config.toml
rope_fraction = 1.0
tie_word_embeddings = false
init_std_up = 0.0198
dataset = "wikipedia_en"
Each number is 50 + 10 x the weight over its row's rms, rounded and kept within 0 to 99. Layers, rows and columns count from 0. The size before them is the row's rms in percent of the matrix's.

# up: layer 3 MLP up, 1280x320, rms 0.26, rows 1002-1044, columns 80-159
# down: layer 3 MLP down (transposed), 1280x320, rms 0.0441, rows 1002-1043, columns 80-159
up1002 095:38 49 43 43 68 48 51 48 36 57 52 37 49 41 63 49 64 44 59 56 43 55 47 35 72 55 64 74 43 48 51 53 44 45 44 50 50 44 33 59 59 48 62 35 51 49 52 55 51 56 64 50 56 39 69 48 58 62 58 52 54 49 59 46 41 33 59 39 54 52 40 50 44 47 61 51 54 45 70 47
down1002 095:42 51 33 62 38 36 52 54 69 51 38 65 48 38 61 48 53 36 54 39 48 38 51 56 50 46 52 42 39 49 65 40 35 48 46 49 41 38 45 44 55 60 52 45 46 31 36 56 54 64 63 49 71 42 55 53 44 61 67 45 45 44 66 54 37 54 42 44 56 44 42 65 54 42 59 34 48 55 47 49
up1003 105:42 56 66 38 56 42 42 50 40 35 49 46 66 48 56 54 47 67 57 29 60 49 36 51 48 42 59 64 42 38 41 51 50 58 62 51 46 59 48 62 58 69 57 44 44 35 63 61 28 57 41 64 55 59 47 39 57 60 59 68 59 36 66 52 51 45 41 63 59 71 41 70 58 39 45 57 56 57 60 55
down1003 112:56 51 68 53 74 51 49 46 72 33 44 31 46 60 41 55 42 42 62 44 39 56 46 48 53 48 58 56 38 56 32 60 56 26 58 39 48 57 58 37 64 58 60 59 42 44 41 55 38 40 38 65 46 64 61 56 52 54 53 56 56 66 60 38 55 60 48 45 44 31 56 26 51 46 51 59 48 59 38 58
up1004 074:43 42 47 43 49 42 41 58 35 34 48 42 42 42 60 51 56 39 50 76 75 34 66 71 56 57 40 63 43 60 46 48 50 45 50 31 60 58 58 70 74 39 56 40 54 56 54 55 37 53 43 47 49 47 56 54 46 50 56 30 29 39 48 49 48 32 55 57 50 47 58 31 45 39 31 48 34 46 45 54
down1004 083:46 44 34 35 61 49 31 49 55 58 51 45 51 58 42 47 45 38 47 53 43 60 54 51 45 44 44 56 55 50 30 55 69 35 49 53 61 45 39 54 59 47 67 51 60 49 55 41 60 57 40 74 56 65 47 76 58 59 76 44 36 43 60 38 62 55 26 51 37 47 59 30 41 52 53 42 45 37 41 66
up1005 099:53 51 53 65 45 48 49 63 52 42 51 39 28 65 38 40 62 43 42 40 52 46 64 46 65 47 53 40 52 48 50 60 66 55 62 62 49 62 55 51 42 42 53 52 39 52 49 58 39 61 41 65 46 37 47 42 51 57 40 65 41 54 67 54 44 56 53 48 52 52 65 50 47 29 51 43 56 61 43 49
down1005 099:43 57 52 47 52 69 55 55 45 51 56 35 38 39 43 57 65 44 43 51 52 41 58 53 47 50 38 61 45 58 63 38 45 47 47 52 56 46 48 47 41 47 43 49 43 54 43 68 36 59 54 52 39 44 64 51 53 47 52 49 72 65 54 49 64 52 52 47 40 70 70 38 44 33 48 51 47 35 31 51
up1006 097:37 46 77 51 53 46 43 37 53 49 59 46 46 44 50 61 52 49 44 63 39 46 54 40 48 60 41 53 50 50 65 62 51 36 50 40 54 55 75 63 47 61 63 48 57 43 60 41 36 51 41 45 59 46 67 39 46 40 55 36 44 37 41 33 42 28 44 56 44 47 54 37 50 48 63 49 42 38 47 56
down1006 102:56 50 42 34 33 36 55 45 45 34 58 70 53 54 39 58 49 65 65 61 64 36 54 46 39 45 36 67 42 47 56 55 53 44 27 65 51 60 57 40 56 47 48 50 57 52 67 45 50 53 51 59 53 52 46 48 61 58 46 56 38 57 47 57 51 33 43 41 47 43 65 45 47 55 56 47 45 46 64 48
up1007 111:44 68 41 40 52 51 61 47 45 55 49 63 61 43 56 66 43 49 50 56 43 59 47 53 46 44 42 48 42 51 69 46 52 73 49 45 38 29 45 39 54 51 43 35 43 47 50 60 52 59 40 48 51 38 40 54 49 44 45 52 39 48 45 44 73 48 46 43 67 58 52 36 66 35 51 32 43 63 39 51
down1007 099:37 45 57 49 64 45 46 56 57 42 39 55 52 59 56 61 58 35 54 50 49 36 63 57 53 50 49 56 44 42 59 41 47 42 63 50 48 42 39 48 51 52 55 44 42 42 42 44 58 63 55 40 54 55 31 45 62 42 60 60 37 47 55 41 56 59 59 38 58 49 66 56 53 28 51 47 53 50 58 49
up1008 095:63 45 47 37 37 37 49 46 54 54 55 63 51 55 54 46 75 70 38 38 47 60 49 52 52 57 54 46 56 53 55 40 58 57 51 73 53 58 27 72 19 58 54 33 42 61 75 43 36 29 50 40 32 63 42 53 49 53 49 66 56 52 60 39 54 44 41 43 47 46 37 53 57 59 49 57 80 67 60 35
down1008 091:31 44 50 24 51 43 54 53 68 54 43 45 54 47 60 59 63 33 52 47 56 48 48 25 57 62 54 70 58 49 47 46 45 62 34 56 65 53 52 36 52 39 56 46 42 59 60 47 50 45 53 63 45 77 67 63 37 30 47 58 70 55 50 58 56 44 65 67 49 35 55 55 46 36 51 48 37 52 61 63
up1009 087:61 42 46 66 54 50 59 70 46 52 48 49 57 49 30 53 35 66 62 55 48 49 16 48 56 64 64 57 43 56 46 58 43 54 51 41 49 60 51 38 43 50 32 36 46 45 53 68 56 40 64 57 69 44 55 55 71 51 53 55 49 55 51 51 44 56 52 55 64 40 56 55 27 47 55 57 42 41 47 53
down1009 094:57 50 70 50 56 47 67 38 63 49 64 44 47 45 74 47 69 62 50 45 53 39 41 51 54 40 63 38 33 53 33 42 59 51 41 58 36 55 51 70 45 66 54 66 38 51 50 44 41 41 47 48 37 59 58 43 51 42 55 60 57 43 49 46 53 49 40 61 53 46 29 41 48 44 46 55 61 65 54 62
up1010 091:45 43 58 58 42 49 51 44 44 60 51 65 62 67 60 34 34 49 46 64 46 42 47 63 29 66 66 36 37 52 34 56 61 53 40 58 64 52 62 64 45 59 62 58 37 47 35 43 39 36 54 46 55 33 37 52 50 49 48 37 31 60 48 49 43 62 54 56 56 60 51 51 63 67 43 54 40 35 66 35
down1010 093:47 66 41 50 54 55 52 59 58 31 68 44 51 44 66 57 66 45 41 62 33 47 42 48 51 43 57 61 42 50 62 46 36 56 52 37 60 38 63 20 50 48 47 61 44 55 56 55 47 49 42 61 51 46 40 42 42 57 24 53 68 41 63 45 71 51 37 39 48 51 46 40 55 66 48 42 55 56 29 62
up1011 119:42 40 57 58 51 47 43 44 67 55 50 52 63 71 35 57 57 45 63 77 64 39 56 44 44 46 67 42 40 54 57 36 64 39 62 57 58 56 47 49 38 31 59 51 53 70 52 44 49 86 61 41 53 69 40 52 52 73 57 73 62 56 42 36 32 45 56 41 57 67 51 71 44 53 44 34 43 53 24 58
down1011 113:50 33 46 52 39 66 49 57 52 49 50 41 72 59 43 51 40 44 50 43 64 64 38 54 36 42 42 30 55 59 74 55 47 39 60 41 64 54 37 54 48 50 54 66 57 68 43 53 55 58 54 54 44 61 36 38 53 38 50 46 51 42 43 54 50 45 62 56 55 49 55 61 42 52 46 48 41 55 37 44
up1012 099:37 31 65 49 37 40 46 47 39 30 34 45 40 58 45 36 53 47 55 35 61 44 44 47 33 44 43 55 46 54 45 50 83 51 52 42 47 37 50 52 50 38 56 53 57 37 45 40 43 48 58 69 44 58 50 47 60 46 64 44 51 60 46 52 31 53 34 53 63 71 49 47 48 49 53 37 53 34 42 46
down1012 099:58 42 60 55 63 60 60 47 50 49 54 52 54 48 60 59 60 38 47 45 47 44 47 37 50 50 50 55 57 72 55 61 40 50 38 49 32 35 29 50 68 47 37 37 54 59 51 30 37 56 59 53 39 56 59 41 42 47 58 56 71 51 38 69 61 62 41 50 57 67 44 50 69 63 38 40 52 36 42 39
up1013 103:58 31 49 49 49 44 28 69 40 59 60 51 60 29 66 57 31 52 51 48 40 48 57 53 52 59 55 47 68 65 30 42 39 55 50 45 49 51 37 64 49 26 47 52 48 53 68 61 42 58 40 44 56 62 34 60 67 55 56 56 48 42 51 46 37 47 54 57 37 41 41 46 52 56 47 30 38 53 57 30
down1013 106:51 40 51 42 62 58 33 40 36 40 35 51 63 51 62 70 52 65 60 37 51 57 48 59 45 59 63 42 44 45 74 60 34 61 56 59 61 50 45 58 42 35 57 55 49 57 47 59 31 40 40 52 38 47 58 57 50 58 66 48 67 68 69 46 43 46 37 63 41 63 65 56 44 46 41 62 56 40 48 40
up1014 092:47 42 67 39 61 55 45 50 53 59 36 39 43 53 44 54 61 32 53 39 42 53 39 70 57 54 53 35 56 54 56 31 63 43 39 52 42 52 50 36 47 42 32 31 53 50 49 55 43 49 57 57 42 68 47 55 50 54 38 25 51 37 38 45 29 53 60 65 54 46 39 59 54 45 32 54 51 33 48 54
down1014 099:64 67 49 56 47 45 49 81 53 42 37 52 52 58 39 44 37 43 46 52 41 73 32 35 57 49 58 65 56 62 52 45 38 51 68 45 58 63 46 62 49 61 41 43 53 54 38 66 63 40 63 48 46 50 49 56 52 68 32 44 45 45 68 49 63 45 47 56 45 45 50 52 62 37 66 56 68 69 46 41
up1015 097:43 48 46 60 55 53 45 39 67 53 57 53 45 53 62 51 40 42 51 51 47 52 40 55 51 44 64 49 35 48 56 37 51 44 50 49 26 42 30 37 66 50 31 66 35 61 45 64 62 58 56 44 76 41 56 58 58 60 38 48 35 47 46 50 43 47 53 55 57 60 62 42 46 48 55 59 32 42 49 64
down1015 107:57 52 65 40 59 61 57 34 57 42 52 29 45 51 46 54 57 49 59 51 35 52 30 59 71 45 55 50 46 43 34 55 30 15 66 48 47 37 56 53 53 60 57 42 32 48 45 46 60 69 54 51 52 51 52 49 45 38 48 30 44 63 46 45 52 68 59 59 22 45 49 43 55 63 34 55 42 62 37 65
up1016 098:56 52 52 52 51 55 30 55 60 35 55 44 29 59 44 48 57 53 57 68 50 52 48 41 37 46 48 45 24 70 51 54 64 73 66 61 32 50 41 49 57 54 47 65 76 45 87 47 45 48 34 50 59 68 47 43 43 61 54 45 54 52 55 42 53 46 40 38 62 35 52 59 36 55 56 55 56 32 48 55
down1016 099:48 52 41 45 65 48 41 49 42 43 54 44 37 45 28 51 56 67 56 43 40 68 64 38 32 61 56 38 49 51 65 67 48 72 40 60 35 53 57 42 55 42 62 59 56 42 51 46 33 66 57 50 46 33 49 36 32 49 65 37 66 55 24 42 51 45 53 54 56 44 54 52 29 32 44 49 65 38 32 70
up1017 085:63 26 51 48 51 43 43 47 66 57 57 47 49 55 46 43 50 49 67 51 54 54 50 50 67 54 62 40 52 42 47 53 69 56 43 56 45 49 53 58 15 46 53 55 36 54 56 54 60 66 46 37 43 47 41 49 52 56 43 53 62 57 61 40 41 60 53 42 46 55 47 31 72 53 54 55 61 38 54 54
down1017 091:46 60 34 46 51 48 37 48 54 55 50 33 58 34 42 60 51 54 46 42 23 43 47 55 55 44 49 46 53 44 47 42 49 35 49 65 64 61 46 38 59 44 62 46 57 38 59 58 64 50 42 63 36 67 59 42 63 31 41 43 52 88 33 63 53 49 34 51 57 43 56 65 43 44 56 55 41 57 61 64
up1018 106:20 54 48 46 47 44 49 48 51 53 43 47 56 53 40 52 48 53 48 50 61 53 56 47 34 45 63 54 42 59 67 59 54 47 48 69 54 42 79 52 68 44 49 71 58 54 52 63 34 40 50 56 45 43 53 52 41 56 57 37 41 69 58 75 29 32 48 62 66 55 50 34 54 48 53 52 48 64 64 44
down1018 108:41 58 62 53 49 47 44 30 49 57 59 42 35 47 57 60 48 34 54 49 49 46 72 51 33 31 59 60 57 55 53 55 50 35 61 47 62 54 62 17 50 48 51 51 56 47 39 47 44 43 55 58 55 63 43 53 29 57 65 56 50 51 35 52 48 37 66 58 55 56 67 43 36 39 54 67 27 50 54 41
up1019 092:51 58 55 38 53 55 41 46 56 48 54 60 41 61 60 50 32 42 59 45 62 67 53 48 73 63 42 46 27 43 51 57 41 52 52 64 49 75 57 74 46 43 58 45 54 74 63 47 56 49 43 50 48 63 56 54 46 49 53 35 36 51 58 46 33 55 49 45 58 56 53 50 42 37 46 58 63 60 54 48
down1019 102:58 32 48 54 55 48 65 34 54 44 58 57 53 50 50 50 62 56 32 41 45 52 52 52 61 54 36 72 52 50 52 57 53 51 83 59 72 72 58 51 53 52 45 48 52 46 68 45 61 48 50 62 35 28 40 54 23 36 59 51 71 35 60 37 45 42 56 63 59 71 48 41 37 37 55 61 55 48 32 50
up1020 099:48 33 42 44 35 53 57 43 56 46 56 50 52 54 39 59 61 34 51 45 57 65 55 51 64 55 41 60 62 53 55 41 45 55 53 60 43 38 44 49 72 48 50 56 40 54 54 39 50 50 39 40 30 42 35 45 50 35 51 59 50 50 50 55 50 51 60 53 47 51 43 59 57 54 54 55 34 36 52 38
down1020 095:52 50 48 73 53 55 57 43 63 38 48 61 55 40 58 52 56 66 36 71 41 49 49 53 29 59 45 47 57 65 33 49 45 41 32 42 56 39 53 44 49 60 47 57 64 55 37 61 33 51 47 62 44 48 52 44 52 21 38 49 73 53 63 44 56 41 42 44 43 35 59 59 35 38 44 54 49 43 38 76
up1021 100:37 50 56 55 54 66 45 54 45 46 34 34 49 56 37 69 55 29 56 52 47 35 60 48 77 47 40 50 48 54 83 46 57 43 49 51 46 53 50 52 47 54 55 43 40 55 51 64 41 29 51 50 63 31 42 42 58 52 55 36 51 44 50 44 51 55 47 56 62 63 43 68 61 44 60 25 43 57 54 44
down1021 100:42 58 40 39 38 44 60 49 38 43 61 58 45 50 40 51 46 44 52 43 33 44 61 51 49 52 59 52 48 58 49 30 48 56 42 51 73 29 42 38 53 39 57 50 59 40 50 68 53 49 29 37 56 57 44 43 47 36 48 54 45 59 48 35 67 49 52 48 47 60 56 40 66 51 46 30 42 49 62 52
up1022 106:39 60 58 57 55 41 52 60 45 40 53 53 42 39 42 41 47 54 49 51 47 59 53 52 53 28 48 57 49 55 48 66 58 47 35 43 57 63 56 49 49 47 42 51 47 47 45 40 67 58 50 50 41 39 70 47 64 63 55 33 37 48 35 51 61 47 56 56 50 37 66 52 64 46 45 53 47 58 61 52
down1022 107:52 55 60 69 40 41 38 16 34 32 45 63 60 42 50 43 42 56 49 22 42 60 53 64 55 46 60 56 53 35 44 43 49 51 42 50 49 49 58 51 56 36 32 34 46 64 41 51 41 48 55 45 49 38 32 39 53 45 54 51 36 56 58 54 42 55 43 48 63 46 53 53 57 45 47 55 61 52 47 57
up1023 091:54 50 57 37 50 50 28 49 29 49 40 55 50 58 52 65 53 52 53 50 55 30 58 61 48 54 61 49 60 57 67 43 49 63 54 48 64 42 35 59 47 58 33 62 42 63 70 41 51 32 52 42 48 42 66 55 34 62 36 42 60 52 60 57 36 47 52 45 57 43 46 63 51 44 68 53 63 72 53 47
down1023 093:51 48 38 54 59 51 50 64 42 44 51 34 50 56 37 54 38 49 61 48 45 64 56 51 43 58 47 52 54 60 35 54 45 57 44 34 40 62 52 48 47 57 37 59 45 62 41 54 47 45 71 52 42 69 38 49 43 64 59 48 31 44 44 54 72 43 46 50 45 36 49 45 58 52 62 42 59 43 44 46
up1024 103:47 53 60 64 49 50 42 42 54 48 51 77 45 51 59 61 33 48 47 63 44 40 37 41 50 66 62 40 55 30 55 53 58 50 56 45 37 57 42 48 49 49 51 29 48 53 50 49 52 42 54 46 36 40 52 30 55 48 51 57 42 47 53 44 47 58 42 47 60 37 44 59 69 48 62 74 42 54 53 51
down1024 100:58 54 55 55 61 38 43 46 52 60 48 62 40 50 59 48 53 60 66 43 58 67 68 57 46 46 46 36 46 43 57 53 41 69 45 34 44 61 51 65 63 49 39 40 44 44 51 53 52 52 58 36 41 55 53 34 62 60 46 34 76 56 57 60 33 53 51 58 49 46 48 66 45 53 61 55 54 53 60 52
up1025 091:37 45 45 41 73 17 59 64 56 42 62 42 57 55 48 68 47 49 45 33 70 47 35 43 62 39 58 41 53 42 66 55 62 54 39 64 48 57 42 41 47 40 62 42 34 45 56 40 60 40 46 40 83 74 39 50 51 41 40 37 38 40 53 49 48 34 53 47 51 39 72 55 58 55 50 49 60 50 37 45
down1025 086:48 69 52 26 51 47 39 50 40 43 63 46 24 57 59 43 77 31 52 54 60 50 34 58 33 45 29 50 63 44 59 59 53 52 43 51 53 60 36 50 50 41 54 57 43 49 48 49 36 43 38 73 49 32 53 34 52 43 47 62 57 22 39 51 64 57 51 54 64 43 48 57 45 39 48 48 48 62 44 56
up1026 103:41 55 42 41 50 75 44 41 56 43 54 53 62 51 53 67 58 38 38 27 50 47 53 50 49 32 62 64 37 57 53 43 38 48 56 50 41 67 51 58 42 48 63 28 42 52 51 62 65 47 34 42 62 56 37 52 63 56 62 54 37 53 53 35 37 57 62 76 66 33 38 38 55 49 57 67 49 43 73 43
down1026 108:44 50 45 30 59 30 56 34 51 57 60 53 61 56 56 42 44 54 48 47 65 46 41 43 54 55 52 55 64 71 55 62 61 54 20 24 43 57 47 49 58 42 42 50 53 35 41 47 47 64 52 37 69 57 67 54 56 41 57 34 50 58 52 50 50 69 57 48 53 46 53 51 64 67 54 50 47 55 65 55
up1027 075:44 48 57 70 60 48 41 49 42 42 52 35 46 50 45 54 34 53 54 35 65 58 73 57 67 64 51 63 63 51 43 49 51 52 52 48 58 49 47 54 60 49 64 61 61 59 46 38 37 45 57 50 47 38 52 50 56 60 61 47 47 52 41 36 51 43 41 67 67 48 50 57 50 50 57 42 63 41 49 40
down1027 089:39 47 51 44 42 85 62 65 41 60 41 48 63 50 41 37 45 44 42 50 43 43 52 36 53 47 28 47 61 45 38 43 59 57 52 53 44 55 54 33 28 63 43 44 44 57 41 50 38 44 47 69 43 56 61 45 51 61 35 53 38 40 62 45 55 55 59 55 50 33 49 62 45 31 52 64 44 71 71 55
up1028 099:45 54 37 54 77 34 67 49 26 73 51 45 30 53 58 57 59 64 58 59 54 50 54 60 51 59 42 66 64 55 63 49 72 59 61 42 41 73 59 51 58 56 44 48 47 51 48 45 53 63 33 54 53 29 61 41 61 49 47 52 48 49 55 64 52 37 64 51 50 40 50 42 55 50 50 53 64 55 52 45
down1028 105:45 45 54 45 51 52 53 53 32 35 61 50 36 48 48 50 53 48 45 67 49 36 52 64 62 50 73 45 46 56 39 44 37 57 49 47 63 52 57 47 50 39 45 53 61 27 51 50 75 48 52 52 37 56 58 55 65 34 58 50 49 52 50 55 55 51 64 33 38 65 48 46 44 55 38 54 32 59 37 57
up1029 089:52 41 57 66 59 54 45 59 58 28 47 63 43 51 45 52 44 44 49 59 58 50 36 42 52 49 68 55 71 40 49 36 55 60 43 37 28 53 46 37 56 52 25 62 42 60 56 43 58 40 59 43 41 66 49 48 39 49 52 47 54 40 71 56 52 52 58 16 28 59 55 47 59 28 48 59 56 55 44 31
down1029 097:38 58 56 44 60 52 39 47 47 60 39 40 31 47 48 69 43 36 65 40 54 45 55 63 62 49 60 34 45 43 49 68 46 39 34 53 60 64 61 49 42 52 56 46 46 49 48 54 37 46 40 65 48 64 44 33 47 39 43 75 38 67 48 43 52 63 35 54 66 44 34 59 62 63 54 51 53 36 45 28
up1030 088:64 45 49 65 61 65 55 56 54 31 38 46 54 50 47 60 52 51 51 35 49 63 58 71 50 63 49 57 59 55 34 53 39 43 62 44 53 51 54 56 56 41 73 25 50 47 47 68 57 38 43 42 52 44 35 44 51 55 66 51 45 49 57 53 49 53 54 57 40 57 51 76 60 60 51 52 53 75 41 48
down1030 092:33 46 47 54 35 45 45 38 56 42 47 52 49 44 33 53 33 54 56 64 39 45 36 45 54 49 60 64 53 56 49 41 48 49 60 44 61 36 57 36 49 66 74 59 44 60 55 59 58 62 49 62 37 53 39 53 51 55 40 50 60 70 44 52 49 58 49 21 59 57 42 46 51 44 55 44 31 64 56 58
up1031 097:53 55 43 47 43 48 47 26 52 28 48 44 65 36 44 46 67 54 25 50 54 40 54 52 46 66 46 52 63 42 61 50 50 60 54 65 46 48 54 57 49 49 33 54 44 79 41 43 69 54 57 59 59 54 56 71 35 48 49 53 57 52 47 47 63 53 41 26 26 45 51 29 43 60 32 42 40 51 42 57
down1031 104:42 52 49 63 52 55 45 61 49 48 49 69 67 52 43 50 54 70 48 62 46 46 56 53 33 56 38 56 56 48 50 53 72 39 52 52 53 29 51 22 50 49 41 46 59 50 42 39 48 43 55 46 31 58 41 53 48 50 48 47 40 48 33 54 59 52 60 41 59 50 51 57 55 46 57 56 40 63 38 55
up1032 097:46 49 49 74 55 53 59 74 61 56 64 44 45 43 51 48 41 60 58 50 39 52 55 47 57 44 30 29 57 71 59 56 45 47 50 53 44 61 40 35 42 30 68 65 56 52 43 26 45 51 51 43 55 44 60 58 53 40 61 53 38 39 54 49 53 49 42 51 40 54 62 51 62 46 63 57 59 47 34 40
down1032 097:42 68 44 48 55 38 39 53 61 56 52 56 47 48 50 59 50 39 47 63 44 51 61 53 45 48 51 50 45 46 73 44 42 50 45 45 59 45 45 51 37 52 43 50 65 61 44 57 51 55 63 60 54 42 58 52 45 39 57 51 34 45 40 50 47 46 40 39 50 62 36 38 50 41 32 59 34 57 47 45
up1033 100:49 45 42 65 52 45 46 40 60 58 56 35 42 54 55 65 57 39 56 29 66 61 31 49 51 34 64 52 58 50 39 29 53 48 61 51 63 85 41 51 49 59 31 63 48 40 47 53 42 56 42 43 46 61 40 36 39 54 69 49 55 40 49 45 42 42 54 26 43 41 55 47 57 39 56 47 54 30 56 42
down1033 106:44 49 38 23 47 36 49 27 45 53 62 37 43 45 48 75 55 58 37 58 58 52 64 48 58 58 50 46 70 42 40 45 51 43 41 52 57 54 37 66 45 58 53 48 35 63 46 44 48 55 44 56 53 31 58 68 44 65 36 48 28 53 46 74 58 45 67 46 32 42 66 55 34 40 45 52 50 34 34 41
up1034 132:43 48 46 53 58 47 43 55 49 59 51 50 76 56 56 32 55 51 47 44 45 47 47 42 45 70 36 51 54 35 55 57 60 40 94 67 50 34 49 46 61 44 46 58 34 42 55 55 55 49 53 33 46 38 49 58 58 55 83 56 46 49 37 47 36 58 54 53 71 64 45 61 42 46 53 55 49 53 68 59
down1034 112:40 56 56 43 45 55 39 58 45 32 38 50 51 58 58 61 40 44 42 54 47 46 49 55 54 51 56 52 50 57 52 76 47 59 45 48 44 40 53 51 45 45 54 46 62 49 58 49 78 58 34 31 09 49 53 52 40 54 48 59 72 43 38 52 56 61 73 43 40 53 63 44 50 49 41 65 46 54 47 39
up1035 093:48 69 50 57 54 60 42 56 56 54 80 46 39 57 60 55 49 42 29 49 17 58 53 43 39 44 57 45 42 43 42 37 57 40 54 48 30 58 50 52 37 45 42 50 40 51 20 52 64 50 47 44 57 55 57 53 43 52 57 47 25 36 50 38 38 51 64 63 49 59 64 51 53 45 39 39 64 31 50 57
down1035 092:51 46 43 52 59 45 51 55 50 51 44 47 43 35 65 54 56 28 44 39 40 41 46 49 62 22 44 32 39 32 30 57 63 62 62 47 55 73 53 56 23 46 52 59 54 59 52 52 53 63 46 60 56 52 58 50 52 55 46 44 32 52 51 39 58 49 47 47 55 54 54 55 66 51 42 51 62 54 45 58
up1036 114:40 42 52 71 50 47 50 56 47 44 36 54 53 68 64 25 48 54 48 71 50 71 59 49 55 35 61 39 32 42 64 55 39 51 57 45 54 50 45 44 49 47 52 58 46 38 41 48 35 57 47 61 59 44 63 42 66 67 57 29 44 42 42 59 51 53 50 53 39 52 41 62 59 55 48 53 36 53 54 38
down1036 108:58 42 49 59 75 46 69 55 34 42 52 62 46 46 40 43 48 64 54 51 49 49 41 68 45 69 55 44 53 40 71 48 39 53 55 51 57 65 50 53 51 48 47 54 45 45 51 18 53 65 72 53 49 51 53 44 55 44 38 59 49 54 50 64 53 46 63 46 49 52 60 61 59 55 51 55 38 43 37 57
up1037 098:62 63 45 56 47 52 46 57 33 39 53 37 57 66 44 51 48 37 46 48 28 49 32 41 67 45 49 67 70 60 48 41 42 46 61 54 46 50 41 42 44 34 31 52 43 76 51 52 62 59 53 62 68 48 49 51 50 57 46 41 36 46 63 45 62 57 42 47 60 52 57 42 42 45 55 50 44 43 55 59
down1037 097:38 50 60 56 36 39 46 55 49 43 49 38 32 72 49 62 58 38 62 41 45 47 49 38 49 40 44 41 64 73 51 39 29 50 52 48 62 37 41 36 63 57 55 61 58 64 59 58 51 65 54 51 63 48 51 40 49 58 58 45 58 39 58 32 55 56 55 24 45 51 43 57 47 44 34 46 47 52 47 34
up1038 106:48 51 31 46 49 55 54 62 54 48 48 60 46 41 56 29 36 57 48 41 48 52 55 57 42 62 12 52 44 64 82 56 62 73 49 51 48 41 52 36 38 59 53 49 46 66 71 50 29 35 58 58 48 46 50 47 63 57 49 59 40 58 53 37 42 30 42 53 45 41 55 43 56 36 60 44 76 54 47 51
down1038 112:56 62 68 38 30 33 59 67 47 37 62 42 21 49 46 58 47 54 44 53 23 48 75 47 54 50 52 45 46 49 61 47 45 50 41 53 55 57 56 36 54 42 61 33 38 43 37 66 45 54 51 61 42 48 46 50 60 45 33 69 56 46 55 66 47 43 65 57 53 52 44 53 47 47 44 62 58 56 47 47
up1039 094:36 40 68 55 42 42 47 45 39 55 53 57 79 65 67 49 31 40 60 45 29 31 33 60 61 52 63 45 56 61 36 58 47 55 47 66 52 55 63 50 55 51 56 59 41 50 50 50 20 38 54 55 54 52 51 57 56 46 20 54 46 65 48 52 51 44 53 62 39 44 42 42 51 50 39 55 71 56 50 55
down1039 095:49 39 49 52 51 41 69 42 42 47 45 55 60 43 46 44 44 46 56 64 71 74 64 61 60 63 46 37 47 36 68 46 56 63 66 41 52 36 32 42 45 46 54 53 57 58 40 59 46 53 64 70 50 55 55 32 47 53 46 42 43 64 41 60 64 59 53 58 55 67 59 41 65 43 45 46 46 69 48 55
up1040 104:60 55 59 43 58 43 62 61 53 59 57 52 49 40 43 52 38 52 41 46 57 42 61 38 47 45 49 65 51 54 41 62 29 59 52 39 51 34 48 63 41 36 48 56 49 66 50 51 48 56 33 42 45 53 53 41 53 54 50 48 45 34 41 59 53 47 38 29 43 75 28 40 42 53 46 47 52 58 61 55
down1040 103:42 33 53 51 49 57 45 43 49 52 40 52 38 63 46 60 59 52 43 66 60 54 30 53 54 43 45 43 54 71 44 49 65 39 49 50 52 32 41 33 44 60 52 39 52 44 60 28 52 71 34 41 23 35 45 43 56 40 77 37 43 42 64 54 56 40 39 48 49 56 59 62 58 57 47 57 55 43 48 47
up1041 096:51 33 43 33 62 47 50 53 32 55 46 43 56 47 40 45 49 54 48 37 39 41 56 51 54 44 52 54 50 42 46 66 56 55 53 46 69 43 62 58 41 40 51 50 58 55 52 38 46 54 46 31 36 56 48 44 65 38 53 49 43 11 55 70 45 49 66 48 61 38 39 50 38 53 54 76 55 39 47 44
down1041 099:55 45 45 41 58 54 60 39 39 48 50 48 58 56 61 53 35 45 41 45 41 61 64 51 41 66 50 47 52 54 29 66 51 56 60 56 53 39 56 42 50 59 44 71 56 47 36 62 60 51 53 55 50 68 52 60 53 40 44 49 60 29 39 54 48 55 70 40 59 50 52 57 40 60 45 48 59 54 49 68
up1042 102:44 59 74 51 51 65 37 52 46 60 39 62 53 43 55 23 44 36 59 61 51 68 49 57 57 41 57 46 55 42 61 61 53 49 58 46 62 57 50 57 58 49 66 37 43 43 44 63 50 50 55 72 42 51 62 50 67 27 51 44 56 55 45 30 44 43 55 44 59 36 56 48 56 58 48 36 41 63 72 28
down1042 099:51 38 70 52 57 44 32 60 31 66 31 45 62 51 55 50 54 51 41 36 73 45 69 49 38 65 49 66 54 41 64 56 49 38 51 45 51 50 48 48 57 54 50 54 45 51 50 57 41 35 51 31 38 47 28 62 42 41 53 45 40 58 54 37 44 60 36 45 36 55 52 54 49 68 39 37 53 48 54 36
up1043 084:64 52 52 54 42 33 48 60 56 47 55 72 37 47 57 67 59 55 68 59 42 57 48 51 52 36 45 50 70 43 53 34 42 54 56 43 49 47 39 45 55 44 46 59 53 55 53 51 55 49 59 47 65 47 43 50 37 55 46 50 54 44 88 60 59 42 59 13 57 57 56 44 47 34 31 66 48 66 66 54
down1043 073:42 45 55 52 62 78 48 62 37 54 39 45 61 58 42 37 50 41 50 61 67 61 44 47 43 49 37 48 52 51 37 48 52 53 45 58 52 50 61 60 60 66 57 57 41 38 47 58 61 48 35 43 56 47 59 45 68 48 59 41 53 45 30 36 54 58 48 63 58 50 61 40 44 65 62 50 54 33 55 53
up1044 103:36 51 51 58 57 44 57 59 49 58 55 55 56 57 48 58 42 34 58 44 41 59 50 36 61 60 38 42 53 55 53 55 33 40 48 58 51 60 63 52 58 52 42 49 44 53 32 43 48 49 52 50 46 47 38 49 43 54 53 37 57 29 35 53 52 45 52 56 55 45 60 67 57 54 48 40 34 65 49 68